config = dict(
    num_hidden_layers=12,
    hidden_size=320,
    num_attention_heads=10,
    num_key_value_heads=2,
    head_dim=32,
    intermediate_size=832,
    vocab_size=9535,
    hidden_act='swiglu',
    norm='layernorm',
    norm_place='pre',
    norm_eps=1e-06,
    positions='rope',
    rope_theta=10000.0,
    rope_fraction=1.0,
    qk_norm=False,
    attn_scale=0.177,
    bias='none',
    tie_word_embeddings=False,
    parallel_block=False,
    init='normal',
    init_std_qkv=0.0213,
    init_std_o=0.00435,
    init_std_up=0.0213,
    init_std_down=0.00435,
    optimizer='adam_variant',
    learning_rate=0.00105,
    beta1=0.9,
    weight_decay=0.3,
    lr_head=0.00842,
    max_grad_norm=2.0,
    warmup_steps=337,
    schedule='wsd',
    decay_fraction=0.899,
    decay_shape='linear',
    final_lr_fraction=0.0,
    batch_tokens=131072,
    max_seq_len=1024,
    doc_mask=True,
    train_tokens=853200000,
    max_steps=6510,
    dataset='wikipedia_en',
)
Each number is 50 + 10 x the weight over its row's rms, rounded and kept within 0 to 99. Layers, rows and columns count from 0. The size before them is the row's rms in percent of the matrix's.

# layer 7 MLP down (transposed), 832x320, rms 0.0368, rows 187-220, columns 192-223
098:50 50 48 46 41 61 55 61 46 54 47 32 66 59 68 51 53 47 23 55 53 40 51 46 53 34 50 37 42 56 45 39
100:55 39 59 45 45 38 57 45 50 55 47 64 51 34 57 52 64 46 43 55 33 68 51 38 48 57 53 52 50 40 63 40
102:64 57 48 37 56 50 42 46 66 69 55 41 59 56 56 56 55 51 66 70 26 45 57 44 40 59 36 63 34 45 42 41
097:46 44 60 37 51 54 50 58 53 49 67 52 58 61 47 52 48 50 61 38 48 58 50 63 41 48 33 44 58 63 38 45
105:56 52 61 44 38 45 63 52 55 47 36 30 47 64 62 47 58 52 56 61 58 61 42 61 37 56 43 35 64 46 59 55
100:58 41 57 44 55 41 59 58 38 46 34 62 64 44 46 70 42 38 65 67 66 47 53 27 48 43 51 61 55 46 47 56
101:42 50 61 54 48 46 60 69 47 62 37 42 50 59 49 50 45 42 66 60 46 53 52 43 51 33 69 54 68 49 42 42
101:33 61 37 66 50 48 51 61 46 43 47 61 47 69 52 64 49 39 51 50 56 54 36 71 64 44 67 54 52 39 49 44
100:43 42 50 29 60 50 49 49 49 54 80 58 73 58 44 40 58 68 57 44 58 44 47 54 53 44 61 50 48 61 59 52
102:26 42 68 49 60 42 41 57 44 50 43 43 43 42 34 56 59 68 48 52 47 33 65 64 68 57 41 34 45 59 42 73
104:55 68 58 52 62 49 44 38 31 48 54 61 62 47 43 64 52 65 62 46 41 56 27 65 52 39 46 49 36 45 70 54
107:51 50 62 55 47 48 24 54 48 45 58 50 58 53 55 50 48 56 65 43 34 57 40 61 45 43 46 48 66 47 76 52
096:43 54 55 44 68 53 41 49 43 50 46 51 41 57 60 49 44 53 51 47 51 50 64 54 43 49 39 52 51 46 46 40
106:58 44 60 49 35 57 49 37 45 47 58 61 44 18 35 41 51 48 69 46 54 57 45 38 56 36 42 61 48 29 40 49
100:43 52 31 62 44 26 42 33 49 35 48 28 26 35 68 59 46 59 54 64 50 46 58 52 40 44 49 65 37 55 63 53
104:64 64 53 58 60 40 63 45 44 48 24 32 37 71 64 42 54 54 37 54 61 60 51 64 45 45 48 32 51 51 48 53
102:47 70 58 33 60 58 53 32 60 55 58 56 40 42 53 40 50 53 67 66 52 53 44 33 45 54 50 52 42 38 57 62
102:60 51 34 43 56 49 64 45 61 71 38 68 59 55 48 48 38 46 38 47 42 47 61 57 48 55 52 47 57 37 66 40
101:64 28 65 69 63 71 56 37 37 43 44 57 53 64 48 44 33 48 38 50 52 50 33 49 58 45 54 48 39 49 53 50
102:41 54 54 61 40 55 38 52 54 53 44 72 43 53 43 49 60 46 62 32 41 42 52 57 54 64 52 56 69 44 55 56
104:47 28 60 68 55 56 44 67 57 53 78 40 59 54 48 48 59 38 38 37 63 44 57 44 38 44 47 45 46 56 46 38
096:58 59 50 65 38 43 64 47 60 62 49 38 43 55 61 44 56 51 49 62 61 42 51 62 70 41 56 45 63 65 61 36
089:44 43 40 58 46 44 41 51 36 40 41 69 48 54 50 55 52 44 38 64 74 36 47 54 45 59 41 45 81 56 47 40
105:54 54 44 20 36 59 39 60 61 24 31 53 53 57 40 54 46 50 59 57 79 50 51 58 54 36 49 71 59 49 55 43
101:45 46 58 37 47 70 56 59 42 49 57 60 53 69 60 54 43 56 48 56 57 50 32 32 65 41 49 45 56 53 57 47
100:41 40 43 48 18 60 49 31 57 42 49 57 41 33 44 52 51 53 64 58 40 43 49 50 56 65 45 48 57 68 59 37
098:48 52 64 46 45 53 31 58 42 37 51 52 37 43 44 60 56 48 38 45 59 67 40 57 55 52 51 59 64 50 28 61
097:53 55 52 55 40 52 38 61 49 37 49 47 53 55 49 63 60 55 55 30 55 37 46 64 60 48 58 48 68 37 65 59
105:38 49 45 50 55 54 49 52 68 47 87 60 48 53 55 54 44 49 41 37 67 57 42 56 64 56 52 54 50 39 58 47
101:33 57 36 36 38 62 45 62 44 46 34 47 63 49 58 55 53 56 53 49 63 56 41 54 52 69 43 53 46 36 52 51
095:46 56 59 59 57 37 59 52 49 43 42 62 65 55 63 57 40 64 39 42 36 62 50 42 35 56 64 47 53 29 40 47
100:43 50 30 55 58 57 37 44 65 58 50 60 59 69 56 48 65 47 48 52 23 50 55 41 39 53 47 56 41 44 57 35
103:52 49 62 52 42 41 52 52 48 54 68 52 57 37 30 53 43 48 65 64 61 34 40 60 50 34 56 46 51 48 40 41
095:48 46 66 33 62 69 50 47 31 57 40 41 56 61 64 44 59 50 49 45 59 48 59 62 44 41 33 52 59 32 30 41
# layer 7 MLP gate, 832x320, rms 0.0408, rows 188-220, columns 192-223
095:49 45 45 33 62 55 70 45 57 64 27 52 63 26 43 58 69 47 47 45 45 42 47 54 33 47 60 66 72 63 69 53
099:40 58 59 47 60 47 59 47 56 69 43 55 32 41 42 46 51 56 48 41 45 47 46 55 52 49 62 52 52 41 38 60
092:56 26 68 49 57 38 55 59 28 25 63 50 44 72 39 50 40 41 35 57 44 51 45 63 36 62 51 38 49 55 57 43
096:57 46 44 54 58 36 67 67 53 53 46 58 66 58 53 47 56 57 40 61 65 42 41 47 42 54 43 47 58 47 71 57
093:39 52 51 48 57 63 53 58 58 61 29 44 58 52 44 41 64 46 54 61 66 39 30 47 54 52 61 47 48 41 50 64
101:43 43 52 41 63 31 39 29 44 49 54 79 49 49 50 41 60 52 40 55 31 37 33 53 50 56 44 47 54 46 60 58
111:57 47 49 65 54 60 62 41 60 60 41 55 46 44 53 55 45 52 47 59 42 34 57 64 46 59 40 60 54 54 38 50
095:39 43 43 45 62 65 53 56 46 67 64 68 48 40 41 42 51 53 56 38 54 32 63 57 54 53 59 59 53 48 51 59
092:68 50 36 50 48 44 59 41 63 40 55 38 49 53 58 39 39 51 57 53 53 55 43 67 65 48 54 59 48 53 48 48
095:51 58 57 40 74 60 39 47 39 56 38 63 44 45 54 55 41 40 52 64 46 37 40 43 51 56 57 39 52 55 52 53
099:62 47 47 61 58 49 69 66 43 49 33 53 46 25 57 63 44 46 33 59 58 29 55 53 48 62 60 48 45 52 51 44
102:59 49 37 50 48 55 54 55 45 28 42 31 45 62 54 80 43 58 52 60 53 52 41 57 74 65 47 48 32 50 52 62
110:54 42 54 57 58 50 61 48 54 62 56 61 53 30 36 48 57 54 38 32 44 61 70 48 57 65 34 55 43 66 56 60
096:40 62 48 44 31 50 56 32 65 44 52 72 48 61 29 37 57 53 53 48 39 43 49 53 46 58 55 36 67 64 40 54
101:52 47 58 41 61 56 70 70 58 45 58 67 54 63 42 44 51 52 53 56 41 44 61 27 30 38 51 56 32 52 47 48
107:56 35 42 40 76 63 63 62 72 65 43 45 57 47 41 42 42 52 44 52 51 48 44 45 43 61 39 41 52 47 52 60
099:42 52 57 23 49 70 55 49 35 58 47 50 60 61 55 51 61 61 51 45 50 45 52 56 51 46 43 55 57 38 51 26
099:33 58 50 43 36 43 44 52 59 64 50 44 43 29 59 49 49 70 67 81 47 43 62 55 38 34 50 59 46 46 61 43
102:51 47 49 53 58 34 75 29 56 61 57 61 46 34 44 45 66 58 45 39 49 41 61 60 37 52 51 56 61 44 58 59
117:71 43 51 39 44 55 63 65 41 34 61 34 55 50 50 45 41 48 39 31 53 43 31 46 59 56 41 40 58 36 63 57
104:49 40 49 38 52 54 56 36 49 52 58 61 38 44 57 57 40 42 53 42 49 48 44 57 50 51 47 51 60 53 68 42
109:45 51 59 43 51 55 47 51 46 54 43 47 57 48 54 38 46 52 57 47 30 56 48 50 58 44 70 72 32 49 67 64
105:45 57 41 39 47 56 44 62 51 45 47 61 58 55 42 38 41 49 36 57 56 66 56 51 72 56 42 52 54 55 23 51
102:43 47 51 32 58 70 59 63 52 73 46 61 54 60 51 64 51 64 64 43 49 39 56 61 53 57 41 51 33 51 63 50
108:64 48 44 50 40 48 44 60 38 35 74 62 34 35 57 57 47 41 47 48 66 49 44 54 68 47 46 35 50 57 53 51
097:51 36 42 59 42 52 56 28 70 47 58 58 50 58 32 41 59 60 55 46 42 45 63 49 47 58 53 45 49 53 69 50
113:53 55 25 42 37 51 51 36 58 59 51 48 44 46 79 49 47 60 49 47 63 54 49 44 64 36 59 73 45 73 68 59
101:40 52 47 48 58 46 44 38 68 55 68 44 31 52 55 47 51 48 57 53 51 53 59 46 47 45 54 50 65 52 55 54
093:44 38 40 38 56 69 56 40 39 60 49 54 37 54 57 39 53 46 47 47 64 48 53 53 78 43 47 37 44 52 49 47
098:42 59 36 33 60 45 48 43 69 28 48 58 35 68 58 39 47 56 56 41 63 59 29 37 45 50 63 43 60 51 50 62
103:55 38 50 50 41 52 60 47 46 51 55 62 39 57 55 52 58 44 35 36 52 48 40 56 76 59 58 48 43 79 50 39
102:48 44 48 42 49 67 55 45 45 51 43 45 52 57 54 65 46 45 52 55 61 47 66 62 56 49 58 60 37 49 51 49
097:56 48 42 53 59 54 56 47 48 71 46 44 62 50 44 59 48 47 40 54 47 51 46 65 58 46 30 46 49 49 29 48
# layer 7 MLP up, 832x320, rms 0.0388, rows 188-220, columns 192-223
101:46 55 32 42 47 55 55 54 45 53 56 32 51 52 42 41 49 54 50 53 73 32 65 46 73 51 43 50 58 44 38 55
108:58 61 47 52 37 41 72 42 56 67 46 55 64 53 41 55 66 43 53 56 47 34 55 52 46 46 41 67 46 62 63 48
098:61 31 61 52 51 56 21 32 48 51 59 56 41 67 37 43 50 64 56 42 43 58 51 48 63 55 52 51 41 66 38 56
101:46 47 53 46 47 45 55 44 64 48 43 50 29 29 52 35 48 45 67 64 53 50 50 52 61 55 43 51 57 44 70 43
101:62 60 70 58 55 45 54 40 45 55 29 37 41 57 52 48 42 43 52 62 50 40 42 56 51 44 46 33 56 47 46 49
103:39 55 44 67 50 36 57 54 22 40 46 31 37 37 55 42 61 45 31 81 50 36 36 61 34 52 61 45 60 60 54 60
100:45 54 43 48 57 31 48 38 60 59 45 55 42 56 65 31 54 47 46 65 49 46 49 26 43 54 57 40 59 63 48 43
094:23 49 55 46 56 49 45 46 58 50 46 51 45 21 66 64 50 59 54 46 50 55 58 59 59 41 55 39 46 46 60 48
104:49 47 48 50 53 48 51 48 59 66 37 28 52 47 57 22 48 50 48 46 43 61 49 55 61 52 43 48 41 61 38 56
103:58 62 51 54 60 44 52 44 45 33 40 56 36 52 37 75 39 42 60 57 35 42 48 46 31 56 65 45 55 44 68 42
104:61 55 51 50 44 46 57 75 31 59 46 42 55 43 35 60 51 53 47 51 48 69 45 57 43 64 62 63 49 46 45 65
097:33 32 43 55 70 54 56 65 61 54 58 48 61 70 57 63 53 58 54 54 44 40 59 39 65 40 43 36 35 60 51 34
114:62 56 48 55 33 70 39 51 60 43 50 42 44 52 54 52 44 36 62 52 47 32 34 48 40 45 50 53 56 29 42 53
099:59 57 58 36 57 57 63 51 55 36 49 41 50 59 53 46 41 34 47 55 41 55 54 51 68 65 51 34 57 47 66 63
100:57 36 55 54 53 46 35 64 54 35 59 47 40 59 57 49 47 45 35 53 38 60 59 56 49 36 47 54 51 65 40 50
100:31 53 51 35 55 36 55 47 52 56 31 48 52 55 62 45 48 56 41 50 65 37 55 46 64 41 62 36 59 33 55 39
098:42 57 50 61 41 30 44 52 69 49 39 68 41 52 35 41 50 68 56 53 48 55 46 45 63 35 47 68 52 64 42 46
096:50 48 58 36 49 35 37 39 63 49 46 49 47 51 45 54 49 50 74 47 68 20 43 44 51 43 47 47 69 62 40 53
106:56 15 67 39 43 64 58 59 58 64 52 52 33 63 44 35 60 39 54 44 47 44 30 50 60 61 54 51 50 48 45 61
097:31 49 21 45 60 45 36 57 54 44 36 50 46 63 50 44 51 54 46 59 46 49 50 55 47 46 48 40 67 65 42 55
099:47 52 56 54 65 23 31 52 60 48 47 62 58 37 51 46 52 52 50 58 42 51 55 55 63 40 50 63 48 45 41 47
088:47 64 58 56 61 52 62 42 55 63 60 19 48 43 54 45 44 52 53 57 22 56 48 40 48 48 59 46 27 55 65 52
102:56 46 48 38 30 37 32 44 53 59 65 33 39 68 54 56 48 43 67 31 64 45 41 42 49 70 60 53 53 61 43 44
101:42 59 44 50 47 50 37 47 60 50 44 59 38 54 38 49 61 47 53 52 57 63 73 53 41 50 59 25 45 48 45 36
101:48 55 64 57 67 42 59 55 46 51 47 53 55 35 56 53 64 51 52 47 28 37 42 48 58 46 56 38 49 46 58 51
099:44 51 64 51 59 54 57 64 45 55 66 60 33 40 45 37 42 28 59 55 53 40 57 52 30 27 54 60 51 51 43 61
102:61 48 35 60 39 48 41 22 40 34 58 61 43 56 52 36 47 47 46 62 52 36 54 55 42 64 57 45 50 46 33 66
105:50 42 57 46 57 58 43 34 56 34 43 35 29 52 58 46 40 51 50 33 59 52 30 61 42 51 56 46 50 55 34 51
099:58 35 51 39 64 58 57 46 45 64 56 33 53 36 59 22 44 41 55 55 41 45 41 59 40 46 48 43 64 70 41 34
091:36 23 48 45 44 63 55 43 42 52 54 43 60 51 53 37 43 58 55 55 64 53 47 45 57 48 49 62 36 42 60 53
102:49 61 63 56 52 39 55 34 43 48 27 48 60 47 52 40 48 53 52 40 27 72 49 44 43 44 32 51 43 49 46 60
100:57 50 35 58 56 47 60 54 66 50 34 44 63 71 48 49 42 47 48 53 56 58 55 54 49 36 35 43 69 56 52 59
094:39 63 55 49 51 44 48 52 67 32 49 62 49 40 44 42 40 67 66 30 52 35 47 44 39 54 64 79 44 52 61 41